Weights of a small transformer language model.
Size: 15 layers, 2 heads of 64, vocabulary 1024, 4.94M parameters.
Architecture: RMSNorm before each block, rotary positions, no biases in attention or MLP, normalized queries and keys.
Training: a variant of SOAP for these matrices, 201M tokens, 6128 steps.
Each number is 50 + 15 x the weight over its row's rms, rounded and kept within 0 to 99. Layers, rows and columns count from 0. The size before them is the row's rms in percent of the matrix's.

# o: layer 5 attention output (transposed), 128x128, rms 0.219, rows 38-63, columns 0-127
# v: layer 5 attention value, 128x128, rms 0.263, rows 39-63, columns 0-127
# q: layer 5 attention query, 128x128, rms 0.246, rows 64-65, columns 0-127
# k: layer 5 attention key, 128x128, rms 0.248, rows 64, columns 0-127
o38 068:58 48 60 57 37 23 43 50 65 44 46 53 48 49 32 46 66 22 48 33 59 14 41 40 36 43 47 52 46 45 77 23 70 60 67 44 35 56 74 63 58 40 84 18 41 59 57 43 53 19 31 56 33 68 49 62 36 45 59 43 40 48 67 39 56 59 52 59 40 56 72 63 70 68 22 62 35 16 56 39 76 80 61 34 52 43 74 73 36 60 46 50 47 56 75 56 78 77 39 77 67 42 42 53 46 44 60 65 41 54 42 66 63 68 64 30 39 48 59 59 53 42 71 32 49 27 71 57
v39 099:49 68 53 34 57 83 43 33 34 48 59 49 71 33 42 60 42 33 49 48 72 80 64 47 37 44 43 20 43 35 52 50 53 49 35 59 59 42 67 81 54 46 47 78 51 42 42 52 57 68 50 39 38 64 25 61 59 33 64 45 39 76 40 60 67 46 18 72 44 53 60 61 54 38 61 51 38 54 19 54 40 63 42 51 62 44 34 15 77 56 31 56 83 50 21 68 53 55 50 53 89 50 37 44 50 31 39 43 58 53 75 74 65 54 68 40 51 55 51 57 55 08 38 38 25 52 36 39
o39 097:35 51 67 47 40 33 80 28 58 69 57 47 43 58 80 36 77 73 30 51 39 46 67 29 58 50 64 78 35 28 56 74 45 64 47 58 49 47 62 42 65 33 37 47 39 47 57 45 37 37 21 47 30 34 47 52 31 46 27 39 77 67 44 52 61 00 47 30 25 59 66 38 55 48 48 35 33 38 62 34 64 42 62 61 58 53 42 49 39 43 70 46 31 65 27 49 58 61 46 43 37 58 49 43 35 63 62 65 50 64 26 54 22 56 43 63 67 48 33 49 32 84 69 47 66 66 58 40
v40 090:62 54 55 39 44 65 70 43 51 60 34 65 81 47 59 50 42 36 37 20 52 48 43 59 60 43 74 51 67 52 58 66 80 60 37 66 26 28 40 61 49 48 73 67 53 53 53 46 72 57 69 25 28 50 59 69 69 21 62 44 58 42 51 54 34 46 51 59 60 35 34 71 52 30 46 71 70 97 63 20 29 49 53 33 10 43 53 40 39 48 66 32 50 48 25 59 50 37 46 50 43 53 45 49 48 49 49 65 73 56 53 46 53 43 54 56 36 27 48 33 31 65 30 56 16 17 48 72
o40 077:73 50 58 34 59 57 46 50 63 29 55 36 48 60 62 37 58 72 45 38 44 51 46 36 50 47 31 73 40 59 56 53 58 64 62 34 57 47 37 60 49 44 45 21 60 52 82 41 43 81 41 64 51 67 23 51 13 58 46 45 77 48 76 50 46 85 39 59 38 55 46 41 57 45 55 66 13 75 57 85 58 45 41 41 74 72 51 45 22 54 50 33 34 33 39 56 29 54 37 54 53 43 70 59 45 66 77 44 22 62 60 61 51 33 44 50 39 68 27 53 83 35 38 50 43 59 21 27
v41 096:28 55 20 45 60 53 61 79 43 62 44 39 40 30 30 56 48 48 66 71 72 61 51 36 59 78 36 38 45 44 13 46 46 70 54 73 54 57 66 57 89 40 56 48 50 61 76 52 51 68 29 60 40 34 39 62 47 20 52 64 46 35 52 69 42 51 40 39 67 48 21 42 56 38 47 36 52 49 30 41 89 47 75 53 42 47 81 64 45 50 34 48 50 51 78 33 68 46 58 48 70 51 37 53 72 50 36 36 56 31 50 56 24 50 47 46 27 66 80 53 52 68 65 51 77 28 36 42
o41 084:63 46 49 47 67 61 61 83 45 49 28 48 46 39 52 49 67 38 64 40 51 28 56 39 53 49 62 45 71 16 83 53 65 51 38 27 25 38 51 42 61 72 35 61 71 35 66 60 50 35 54 47 52 41 68 33 75 47 55 28 30 96 31 29 51 36 56 36 42 29 69 71 45 68 55 49 52 59 61 52 32 83 12 42 64 36 58 35 72 63 75 46 46 45 49 49 55 46 42 22 29 50 52 52 23 49 52 81 38 31 55 36 72 34 57 59 41 52 43 61 49 48 42 56 56 70 34 47
v42 112:50 67 68 61 73 83 44 24 42 41 44 46 69 42 85 51 59 38 48 57 49 30 52 56 45 52 72 35 57 58 19 34 66 55 66 41 23 60 48 47 61 47 60 61 53 28 65 36 31 38 51 39 41 48 61 44 61 40 58 30 38 50 68 50 70 18 31 58 37 58 57 83 55 45 35 60 64 48 65 35 46 70 36 55 64 43 53 36 73 45 45 51 40 65 40 57 29 41 57 43 62 49 75 34 64 48 49 60 50 41 44 98 44 47 64 58 18 16 73 53 45 56 46 43 13 34 47 77
o42 108:64 51 64 29 65 48 58 47 59 67 34 35 56 40 47 48 51 46 65 47 55 55 60 13 52 29 44 82 79 55 78 86 48 39 39 73 51 34 37 55 40 48 82 31 45 40 69 51 54 54 53 45 52 35 38 66 21 56 56 53 77 60 36 66 30 56 38 53 38 49 31 67 65 44 69 43 53 80 48 77 15 45 58 45 17 54 47 45 40 81 57 62 42 49 52 43 29 66 31 50 58 79 68 47 53 41 33 34 49 72 49 34 45 49 43 58 73 53 35 48 73 62 72 61 63 75 45 35
v43 100:36 50 64 47 81 33 26 61 49 36 62 51 65 40 46 54 35 84 36 54 85 51 30 46 53 59 35 48 44 45 63 58 35 26 44 63 31 49 55 51 65 44 62 31 19 51 41 49 32 52 34 34 45 55 52 50 56 62 92 69 64 80 61 33 38 68 24 71 40 42 32 56 68 54 60 65 59 34 46 68 58 65 77 47 66 67 29 81 73 59 15 58 39 73 60 55 43 42 26 51 54 45 29 48 58 52 53 63 64 45 45 58 85 53 59 45 37 62 56 70 73 51 58 56 63 46 38 43
o43 105:66 47 47 51 50 54 56 27 44 57 54 29 68 50 50 47 76 14 61 54 52 57 90 52 69 71 32 45 54 49 45 59 54 49 65 58 47 39 60 58 67 43 66 73 81 56 66 50 46 54 43 38 42 61 36 26 63 65 12 50 48 46 40 40 56 28 35 66 41 19 56 40 38 55 48 43 36 69 39 36 65 62 15 32 27 53 57 66 54 42 58 46 48 55 47 66 39 51 54 25 36 47 47 51 40 31 36 25 85 75 47 59 63 21 51 62 68 47 76 33 50 70 81 57 43 59 66 76
v44 099:39 41 34 29 66 51 64 54 57 76 40 61 65 52 44 53 42 75 46 55 59 67 50 46 55 31 48 70 32 59 57 70 66 32 30 55 50 42 48 53 49 38 61 56 66 28 55 25 51 51 85 61 13 48 46 65 33 43 36 30 65 36 56 37 45 58 70 60 52 70 45 49 26 38 36 70 53 38 30 35 60 26 73 23 72 44 70 53 45 69 66 56 51 37 63 63 47 66 67 73 41 38 48 71 63 59 50 51 37 80 50 58 45 46 28 61 27 72 68 64 33 40 51 58 59 38 82 05
o44 087:99 19 42 43 47 47 45 50 51 43 69 58 36 76 66 43 14 40 62 42 42 33 56 49 35 73 39 56 46 39 38 64 34 64 39 53 44 31 39 51 46 56 34 52 14 57 35 68 41 64 43 48 74 61 42 54 53 39 44 59 44 58 61 57 58 49 73 21 23 23 50 65 54 42 51 26 41 99 46 56 52 48 57 46 32 39 61 50 58 46 61 46 67 63 28 62 75 32 48 48 54 46 56 34 66 69 36 58 46 45 61 27 47 40 47 48 31 19 49 50 50 41 39 45 56 54 50 77
v45 095:50 26 43 34 47 38 49 62 60 50 53 42 26 76 57 61 52 46 53 43 45 69 68 36 39 56 54 59 42 48 46 67 53 36 66 64 42 48 51 77 44 48 62 62 56 79 35 19 60 56 59 41 38 42 40 62 45 31 67 92 42 36 26 66 52 70 53 49 65 06 42 25 55 50 48 30 49 71 24 44 49 15 41 43 51 57 68 60 61 32 38 67 52 35 53 49 69 44 45 45 77 24 24 55 44 43 35 29 80 45 58 35 47 39 30 53 70 61 46 43 29 38 35 69 62 67 59 14
o45 093:42 64 39 71 48 59 64 53 40 32 44 45 57 65 08 56 15 54 19 52 42 22 49 47 71 42 43 50 59 44 33 49 40 36 36 37 61 40 78 53 61 51 23 48 56 25 54 38 42 70 46 75 54 59 62 52 53 63 48 23 66 72 73 61 32 44 62 47 44 45 51 59 45 74 27 88 55 48 53 65 60 64 47 50 37 33 60 56 40 36 36 60 44 59 34 39 88 26 49 53 43 49 50 53 61 66 74 54 14 52 45 50 33 25 55 85 52 33 45 67 44 15 56 45 54 40 44 64
v46 112:30 48 77 52 27 62 44 44 34 51 59 39 26 63 55 54 16 83 35 37 19 65 53 35 26 42 63 54 54 41 61 34 44 59 71 33 36 86 42 30 44 46 62 24 53 54 61 57 48 48 46 25 60 43 57 13 41 44 63 24 38 47 41 32 27 35 64 48 52 64 83 56 65 61 49 53 28 54 39 26 59 43 22 64 34 53 69 68 66 41 32 49 55 61 47 46 51 49 44 48 66 48 67 43 38 49 54 56 87 15 64 41 48 20 64 50 52 48 53 65 49 55 48 56 53 45 55 77
o46 113:43 52 52 52 65 30 42 78 61 50 25 63 28 42 33 54 72 18 59 69 64 18 52 54 48 59 35 38 60 70 57 50 89 57 46 54 45 52 40 78 61 75 33 62 73 68 53 61 70 43 54 48 58 41 47 50 49 54 35 66 54 60 63 76 55 49 54 27 70 44 33 57 28 44 68 61 59 43 27 42 50 47 70 40 57 49 61 32 54 45 24 61 36 48 64 54 62 59 57 95 64 29 57 21 44 38 45 16 36 66 25 46 29 58 39 36 76 43 43 42 74 64 66 31 62 44 40 44
v47 104:49 48 86 68 60 84 56 12 37 72 50 48 43 57 60 44 44 44 60 60 47 61 58 44 47 60 56 56 51 33 45 59 40 55 59 42 47 60 52 43 66 69 43 60 37 23 64 37 40 46 29 46 54 53 31 42 28 74 50 42 36 22 40 54 44 41 71 40 34 88 78 65 56 46 38 64 20 33 44 64 45 64 12 70 45 34 54 44 76 82 57 59 42 47 67 51 56 67 43 62 51 60 58 43 13 65 27 61 26 45 69 56 33 39 72 32 60 46 69 35 59 51 47 65 69 41 56 67
o47 099:41 54 21 40 32 51 42 41 61 47 51 59 53 32 52 27 51 61 30 55 29 46 65 50 56 70 85 56 52 64 52 36 59 60 20 57 57 59 38 73 42 58 36 61 49 71 41 59 59 50 45 43 44 20 88 82 63 31 61 45 41 59 42 55 43 53 41 56 60 52 14 50 50 39 57 23 52 45 53 25 72 63 77 55 26 38 39 45 47 56 55 55 48 56 54 54 32 44 65 52 72 49 34 40 33 18 42 58 65 61 55 52 41 39 41 29 33 22 59 79 70 43 59 36 20 88 40 24
v48 104:64 74 54 93 65 43 44 64 39 41 40 73 45 52 42 48 37 48 73 47 48 52 38 83 30 36 56 13 49 51 45 57 58 52 33 48 74 57 39 29 44 45 79 56 65 33 46 68 22 46 48 60 51 34 57 41 33 62 34 51 55 70 63 49 50 11 31 55 35 55 52 50 69 24 74 32 49 42 64 58 76 55 31 71 49 53 70 37 42 58 41 46 45 36 48 56 53 53 73 55 68 79 52 35 65 54 44 64 39 56 66 46 70 49 61 34 44 52 19 60 72 69 15 21 50 50 49 54
o48 116:42 60 41 48 46 54 50 40 68 54 56 30 65 55 53 66 56 51 49 48 56 54 55 37 32 46 53 44 46 31 59 75 56 46 95 52 18 47 41 24 45 48 36 54 49 67 69 33 51 53 36 40 43 55 49 54 53 55 62 31 58 33 48 33 52 30 50 57 48 55 33 31 46 22 50 65 79 46 69 27 40 37 58 25 44 45 04 29 50 30 35 75 43 15 79 82 54 53 05 40 43 48 51 54 57 33 45 24 61 46 67 40 49 51 43 33 53 20 45 71 51 52 42 66 79 42 59 36
v49 097:37 65 38 69 36 36 43 70 51 40 38 45 40 49 29 32 52 27 48 53 65 41 42 51 60 73 68 28 43 25 34 52 55 49 55 49 71 39 59 52 44 17 51 53 61 70 53 65 39 60 74 45 48 53 46 57 36 16 65 60 13 66 31 55 60 33 36 24 54 29 47 17 74 61 43 43 39 24 42 50 78 62 70 44 28 17 56 39 48 46 37 41 57 52 44 57 87 40 70 72 68 43 39 51 61 49 43 60 70 23 42 38 58 53 55 49 25 30 48 42 75 48 65 43 48 50 21 40
o49 082:33 55 33 50 79 54 61 44 49 56 18 45 62 44 68 79 26 53 45 43 51 71 61 48 20 38 48 51 57 42 67 52 58 49 58 35 20 76 39 44 45 70 25 40 42 22 47 36 59 30 45 50 49 46 54 33 14 71 43 55 64 65 61 68 66 30 66 32 55 46 55 51 43 42 58 56 39 60 51 34 26 80 17 51 45 85 37 47 49 42 52 32 77 42 70 43 40 30 22 53 36 56 26 74 60 44 64 40 48 45 31 50 28 46 61 54 72 49 69 51 21 44 29 60 49 67 50 52
v50 105:47 37 40 37 32 48 53 73 49 63 68 47 37 70 21 47 24 52 49 47 45 77 55 60 38 28 43 52 44 75 55 19 43 57 40 41 36 48 56 79 62 48 41 29 58 40 33 66 51 55 58 68 68 53 66 47 36 39 70 63 57 55 53 56 35 75 99 58 55 41 50 38 58 48 38 66 40 47 47 55 51 40 81 52 69 68 64 68 14 49 56 37 47 54 65 28 59 49 64 29 50 67 43 67 37 43 60 49 64 66 54 40 47 87 31 62 78 64 39 40 25 61 47 63 88 50 33 36
o50 093:43 72 50 41 47 65 49 58 30 20 32 72 53 40 49 68 42 81 72 84 51 44 58 56 45 66 49 43 71 52 40 63 37 32 57 51 54 43 87 35 53 55 52 56 51 70 86 46 36 73 66 47 48 23 61 44 73 58 49 44 42 48 71 41 39 69 56 27 59 53 73 63 48 55 49 69 50 51 27 24 50 38 47 37 40 40 67 47 92 15 72 28 47 15 54 44 59 46 69 52 52 26 46 35 40 62 47 73 52 44 46 52 41 47 45 52 45 64 46 29 63 54 40 59 55 41 28 82
v51 108:35 46 36 82 63 48 64 65 52 46 66 43 33 41 15 23 39 68 64 44 45 64 72 32 65 51 49 41 31 41 11 41 37 54 33 36 59 33 50 80 64 58 39 43 38 54 59 67 30 63 52 34 56 55 47 57 38 64 45 62 26 32 52 67 75 31 85 43 40 49 64 24 51 43 57 51 61 57 66 77 40 58 50 49 63 44 57 34 34 63 59 35 64 33 68 27 73 59 72 62 66 65 38 44 27 62 24 61 16 59 52 54 41 69 47 56 36 60 60 36 46 39 58 33 72 63 32 41
o51 099:67 76 57 63 26 26 49 40 35 52 43 30 50 65 64 54 43 37 40 76 34 45 57 47 38 30 52 54 59 60 78 32 64 56 55 51 41 55 31 35 43 36 45 61 54 61 49 34 41 26 50 50 46 41 75 35 51 27 63 30 62 91 39 50 51 60 74 38 55 46 46 61 38 42 49 53 52 58 38 13 47 56 63 84 30 40 36 57 50 31 85 32 51 45 84 49 40 49 65 49 41 46 36 61 30 29 66 91 26 40 64 29 48 58 76 59 54 57 69 56 32 49 34 47 27 39 35 61
v52 103:55 42 46 36 21 55 54 52 51 75 36 68 48 34 55 91 82 56 38 89 61 60 52 64 39 45 33 55 32 31 60 59 64 40 42 54 57 52 70 40 88 43 46 71 23 75 31 37 54 76 46 44 48 63 50 60 54 50 58 65 67 47 57 48 58 44 48 57 67 60 58 82 34 72 81 48 53 33 64 34 54 47 66 56 63 51 34 66 84 43 60 73 53 46 50 52 32 59 39 52 64 72 52 63 66 55 54 46 57 37 65 29 28 58 41 32 35 73 51 64 78 64 26 54 62 57 64 49
o52 103:50 45 59 41 68 31 39 67 48 16 79 49 38 49 29 53 46 49 57 29 28 79 55 31 46 55 84 24 41 52 46 62 24 67 35 57 22 34 58 43 76 64 29 65 54 47 32 43 67 28 49 38 46 35 42 51 60 36 56 27 33 50 34 27 60 63 69 38 43 29 45 38 44 48 30 37 51 42 27 75 78 55 75 35 60 50 56 51 36 71 37 48 29 49 57 45 51 21 66 37 60 51 47 58 50 85 54 53 52 64 33 57 66 30 25 57 72 37 52 56 24 69 34 44 61 51 46 49
v53 101:33 61 59 48 49 03 12 51 55 30 50 21 42 48 47 23 40 55 83 62 57 66 24 60 69 51 56 36 47 38 51 47 20 76 44 62 55 33 43 48 12 36 63 58 44 52 71 54 53 58 41 58 63 60 51 60 52 41 42 52 49 79 62 54 37 55 56 44 44 64 19 54 24 46 49 47 37 54 35 31 80 74 51 50 33 25 56 37 69 32 51 54 57 79 57 40 63 31 50 46 46 51 63 57 27 39 52 46 34 72 48 38 43 43 50 22 66 69 30 46 69 60 19 62 47 56 64 46
o53 095:23 45 29 63 44 68 60 24 46 46 35 99 48 71 25 65 60 56 30 51 56 35 89 36 38 62 61 67 31 44 50 41 58 38 59 33 39 51 66 47 49 52 44 58 58 52 32 56 60 69 40 56 63 43 65 48 61 49 56 69 38 60 56 37 87 55 62 43 36 33 43 31 65 79 52 58 41 46 36 60 53 22 33 62 79 90 44 69 45 76 48 71 59 53 59 57 56 43 34 60 47 48 50 45 47 37 25 54 80 26 66 42 64 69 60 63 33 45 53 56 50 45 82 58 55 42 39 40
v54 100:62 66 43 62 65 49 19 04 45 41 42 48 27 40 75 52 90 41 47 53 22 30 62 64 43 26 44 36 72 67 42 53 45 53 81 64 23 41 30 52 55 71 41 70 49 43 68 79 39 53 68 47 61 59 60 46 54 58 54 57 31 56 33 71 70 49 45 24 55 46 82 75 48 70 37 56 67 41 40 39 34 52 29 60 61 45 43 62 49 51 63 52 39 34 43 64 35 38 50 35 52 63 72 49 35 32 63 74 26 51 48 52 52 44 51 39 45 31 48 22 15 47 42 42 57 60 51 57
o54 105:49 36 44 50 53 25 86 37 74 45 29 34 54 55 57 55 55 66 37 49 43 63 50 29 43 36 89 49 62 46 44 57 37 51 37 48 74 84 48 59 16 33 47 32 40 75 48 39 61 60 61 51 59 47 36 54 54 57 44 57 52 50 53 68 20 70 73 54 47 59 34 47 80 54 42 54 67 31 36 57 74 56 68 80 40 44 49 41 31 61 37 69 24 36 70 41 51 69 25 47 17 47 35 30 52 66 21 32 61 70 65 38 60 49 69 66 63 61 27 66 54 59 46 62 54 43 51 64
v55 096:20 67 43 74 57 43 53 71 57 22 34 61 68 59 14 64 43 36 41 51 43 21 54 53 61 50 41 38 78 74 62 46 45 71 87 47 44 56 46 41 55 52 63 62 49 73 47 60 49 38 31 52 92 47 64 39 23 32 52 42 62 55 56 58 47 29 59 59 45 41 31 46 43 20 61 39 54 71 78 61 73 57 35 33 55 65 70 26 36 43 50 27 79 47 50 46 40 48 59 44 60 65 65 61 44 16 49 59 56 48 58 30 29 64 41 36 52 52 49 60 25 66 46 34 47 54 43 76
o55 100:44 42 66 54 37 56 30 54 25 67 50 54 36 21 61 50 49 41 35 36 37 32 49 62 42 21 63 51 54 27 39 63 59 26 44 41 63 56 38 19 53 50 44 55 86 30 75 43 80 38 43 47 31 37 28 51 34 64 41 67 52 41 51 44 97 63 45 57 71 30 52 55 50 57 59 63 50 59 49 41 31 22 50 56 61 20 23 42 47 44 37 72 34 34 78 32 54 47 38 48 49 43 50 23 57 50 51 69 60 32 52 41 36 59 54 74 44 59 51 42 53 55 18 57 72 22 39 26
v56 106:51 62 47 45 43 52 37 26 60 55 27 45 53 74 95 70 33 50 43 27 59 46 47 59 72 66 56 57 60 82 65 45 45 37 50 56 56 49 58 69 33 46 54 67 33 43 40 69 65 63 80 71 37 37 69 69 56 30 67 37 57 34 38 37 44 67 27 64 58 49 66 60 40 68 26 44 56 41 58 60 33 63 49 46 45 36 45 50 23 48 47 53 25 30 41 62 69 51 08 16 60 36 43 59 65 46 50 51 46 47 42 52 65 50 93 35 69 33 51 49 24 20 44 60 53 54 54 39
o56 115:56 58 20 68 44 62 76 62 46 58 50 58 55 30 20 56 62 64 55 78 36 61 52 47 44 52 60 44 61 28 30 34 21 31 69 64 48 62 47 75 51 63 57 34 35 62 61 43 32 27 15 51 59 42 20 38 61 43 57 65 37 22 80 92 60 43 43 78 47 56 59 37 66 54 31 35 28 63 72 58 38 76 37 44 46 54 45 50 63 44 51 39 51 46 51 35 32 56 64 69 67 36 72 37 30 51 36 33 45 55 37 46 44 28 33 77 58 60 41 70 42 48 66 31 56 37 49 58
v57 102:43 53 47 44 69 40 52 74 64 36 36 34 38 69 41 53 38 73 49 35 09 33 50 60 58 65 83 74 55 59 50 24 50 30 45 51 52 57 47 53 37 66 64 39 49 63 32 12 40 37 43 35 83 60 54 30 64 68 58 61 60 56 67 49 63 55 60 36 25 41 35 25 44 66 56 49 29 69 54 40 60 55 47 81 47 29 57 37 61 22 25 70 35 75 55 27 58 40 57 63 78 57 25 74 28 59 30 66 32 42 63 52 46 47 61 42 56 60 38 68 49 50 46 71 43 59 58 51
o57 094:38 72 64 60 34 57 34 46 55 40 49 59 51 65 31 33 33 37 22 69 69 57 50 39 66 61 41 33 48 39 50 65 57 63 40 37 46 31 65 51 52 46 48 76 49 37 35 64 61 62 53 56 28 54 86 69 33 41 52 44 72 48 74 81 52 59 75 43 45 29 54 50 60 52 16 59 50 62 65 43 30 30 70 35 46 68 41 58 93 73 46 53 54 67 66 29 43 44 51 61 71 45 61 44 61 19 56 33 54 44 47 53 50 40 59 68 40 59 84 26 54 63 69 68 30 12 51 44
v58 099:43 38 64 36 45 44 18 52 82 61 46 52 36 26 64 45 62 29 43 57 69 65 31 37 50 40 49 54 50 63 60 94 18 61 50 47 69 30 50 42 64 81 50 42 43 38 50 72 81 75 34 50 37 39 62 35 86 31 44 57 37 48 63 54 43 31 30 48 87 28 31 35 35 41 48 33 48 42 68 36 26 55 60 42 36 67 31 63 49 72 65 33 46 43 51 55 32 25 35 47 54 30 32 55 64 55 60 52 32 58 53 38 33 34 63 57 38 42 47 67 62 28 42 59 39 61 50 57
o58 104:55 59 47 52 63 38 86 45 35 49 47 32 52 35 24 18 68 76 35 14 68 40 33 58 35 41 43 46 47 59 59 24 39 46 66 47 56 28 35 47 53 62 53 46 43 58 38 64 48 41 63 31 51 49 22 44 21 68 57 29 29 56 56 37 58 46 57 55 47 46 49 51 68 55 48 56 53 37 33 52 64 68 47 65 36 62 35 50 46 55 62 60 35 81 50 73 38 63 48 22 46 26 60 57 40 60 56 54 82 35 54 67 67 27 49 24 26 51 41 11 16 45 73 33 52 29 64 39
v59 098:53 27 38 41 49 33 58 30 67 36 25 45 57 39 75 61 53 53 48 51 35 44 68 67 84 77 72 43 55 36 36 70 66 61 55 38 53 70 44 29 34 60 83 38 62 54 51 44 42 10 72 45 56 77 27 66 41 27 51 33 53 44 23 49 52 34 47 74 50 54 52 58 34 53 26 28 38 56 50 31 54 42 49 48 33 66 55 53 42 22 20 33 66 67 45 67 44 55 50 51 34 32 57 67 54 31 54 55 67 31 35 72 36 30 34 75 42 56 40 49 73 34 64 43 53 63 59 70
o59 098:52 48 52 52 50 56 59 63 38 73 58 44 36 67 36 57 64 37 43 63 70 61 21 54 42 23 45 58 61 38 75 60 56 38 63 51 71 45 36 56 68 53 50 49 58 54 51 66 31 46 50 74 66 50 60 37 28 46 70 73 58 63 69 62 46 61 60 49 37 37 67 61 27 72 99 74 34 44 50 43 63 60 59 28 55 26 49 50 25 74 46 67 40 50 18 20 69 35 47 45 58 82 32 32 55 67 47 27 44 58 70 54 63 68 38 32 52 36 69 50 51 63 59 72 32 42 71 41
v60 102:46 49 35 47 30 43 44 39 58 40 45 46 40 81 43 71 63 41 62 18 63 52 64 60 66 64 43 52 42 71 63 55 64 34 77 71 59 35 47 59 29 24 47 32 52 66 52 40 51 48 51 71 32 46 38 41 33 57 62 57 63 48 30 28 56 57 36 52 54 25 50 50 58 54 63 38 78 47 33 56 62 36 57 60 54 41 80 72 27 45 35 79 32 22 52 54 44 76 40 68 70 53 21 61 64 71 52 41 75 33 48 27 72 54 65 53 30 69 49 53 25 64 64 52 28 72 40 15
o60 092:74 60 45 74 80 65 67 51 52 67 74 29 56 54 62 38 25 41 38 61 71 30 39 40 35 48 56 36 44 38 37 43 42 58 35 63 44 64 56 65 78 49 37 67 47 59 28 69 24 54 34 51 52 70 19 58 75 75 33 61 55 54 41 58 30 23 39 32 80 46 49 30 58 45 40 65 47 61 59 48 40 48 32 28 60 68 47 32 67 39 54 42 46 66 37 40 47 46 57 42 48 56 60 63 30 50 60 55 31 53 36 59 58 39 41 46 75 32 55 65 65 24 11 53 88 21 63 43
v61 097:60 60 47 35 68 33 50 26 55 66 39 41 45 41 52 66 46 40 25 54 57 40 44 36 48 51 57 93 56 54 56 62 41 41 58 65 46 49 41 12 63 55 57 62 55 41 61 75 71 56 57 57 23 26 59 42 43 36 25 34 18 21 65 81 38 57 62 32 79 73 58 64 56 44 36 68 50 58 44 79 52 53 28 53 41 35 37 48 64 70 56 41 69 38 52 54 58 46 72 55 33 52 49 37 28 65 44 73 28 59 47 55 52 36 79 63 47 41 80 75 66 73 43 50 57 26 55 38
o61 095:54 40 48 56 45 30 38 62 44 28 54 49 58 37 62 24 62 42 58 23 00 60 51 64 45 36 58 33 55 67 67 59 83 36 62 34 34 83 63 67 33 55 37 58 36 70 32 70 49 60 35 17 45 60 45 60 64 54 54 62 42 41 39 59 50 50 57 70 20 45 38 56 38 47 70 59 59 63 64 49 61 60 53 74 45 53 43 44 54 69 61 13 33 50 33 60 50 46 33 32 55 40 47 36 77 50 48 44 49 61 51 26 57 48 46 48 25 72 47 27 52 09 56 23 46 64 68 49
v62 102:71 68 81 43 40 70 54 37 39 59 53 53 52 40 69 89 24 34 25 38 71 89 39 66 38 55 56 50 30 41 79 45 81 38 22 40 51 45 69 63 29 49 51 61 54 35 46 55 42 41 71 63 55 53 44 53 52 38 73 39 41 62 36 61 58 58 63 64 53 69 81 50 57 66 53 45 81 56 41 31 28 27 61 43 45 36 44 35 62 46 19 42 60 40 52 70 54 42 67 58 40 56 42 58 53 26 47 75 65 54 58 50 64 43 31 39 76 64 46 48 55 51 17 65 40 41 39 34
o62 101:41 62 56 29 44 73 27 56 31 55 51 60 44 49 61 53 66 64 17 47 58 51 53 55 50 43 79 47 80 67 36 49 28 47 61 39 38 19 39 63 60 47 48 31 40 79 34 31 54 61 56 49 61 41 47 53 50 60 26 60 64 39 80 49 27 65 45 14 28 79 48 23 26 23 59 27 53 78 73 50 66 40 52 67 53 62 56 42 47 51 63 48 27 43 51 50 59 38 61 57 42 62 58 54 50 62 67 47 54 60 42 70 09 60 54 50 55 34 55 60 57 69 86 58 79 53 49 66
v63 100:45 02 59 63 29 72 41 51 49 29 91 73 46 81 51 60 39 53 50 66 54 71 58 44 54 53 45 55 25 35 32 60 51 73 46 46 58 65 47 25 37 30 39 35 34 74 41 73 43 33 53 53 36 40 35 55 49 47 33 55 40 33 29 35 39 43 37 55 49 36 58 46 65 53 70 27 59 35 42 64 54 35 43 52 53 62 49 48 80 58 61 49 66 40 54 47 64 66 33 60 53 47 39 45 61 27 54 50 92 32 73 37 63 41 11 47 62 54 21 58 71 58 49 41 39 75 60 33
o63 099:44 71 27 45 58 18 19 55 56 65 60 59 51 31 54 55 33 46 70 31 62 25 53 52 60 56 50 63 56 72 60 17 19 59 41 52 37 47 74 42 63 62 74 76 63 32 50 58 62 45 40 59 81 47 57 24 71 55 58 27 66 44 66 41 34 33 49 44 73 61 70 38 29 43 75 51 58 35 39 44 66 68 40 53 38 69 52 48 28 35 25 49 31 50 30 43 54 44 35 67 35 66 45 38 64 52 49 57 25 57 37 71 42 69 70 42 70 29 75 62 47 25 42 51 66 46 67 52
q64 121:64 68 59 36 59 47 66 37 54 68 70 69 67 44 35 51 49 47 28 61 41 53 42 63 46 39 71 54 34 38 61 73 39 44 77 28 62 17 44 33 48 36 08 38 47 48 51 35 64 60 71 46 29 56 52 66 82 66 42 71 63 42 64 33 59 59 50 43 88 26 57 25 47 21 55 69 31 54 39 28 52 41 63 51 70 37 31 49 32 42 46 78 58 63 71 50 65 53 31 46 32 18 31 52 76 54 66 41 49 39 57 47 60 40 49 44 48 40 50 43 44 46 33 76 33 56 45 74
k64 091:40 46 77 60 82 15 37 36 43 49 47 52 61 49 65 35 53 66 55 73 00 78 80 33 25 32 41 21 54 56 50 70 49 57 49 43 45 35 40 36 79 57 55 61 55 91 57 56 44 68 46 53 53 42 37 48 48 46 50 42 51 48 48 41 40 14 47 47 63 26 28 59 64 42 24 65 47 60 79 42 48 64 49 40 59 32 32 39 47 56 33 39 49 56 52 50 50 57 40 30 38 52 50 48 74 53 66 33 45 49 63 61 42 66 55 64 34 52 52 52 64 46 39 51 19 78 15 45
q65 090:38 76 43 46 62 58 48 65 67 52 56 77 70 71 58 47 63 52 27 37 95 53 59 47 54 55 76 66 53 27 62 58 58 58 71 25 77 21 38 52 21 38 18 57 47 58 45 60 59 52 73 38 55 44 46 48 65 58 61 77 78 54 64 41 53 68 40 65 54 33 65 42 46 47 67 49 32 47 24 29 70 51 57 49 59 31 40 46 22 59 88 52 40 72 67 32 43 59 55 64 57 64 53 81 54 40 59 49 45 41 63 71 62 40 42 51 65 40 64 76 34 63 44 58 64 66 39 55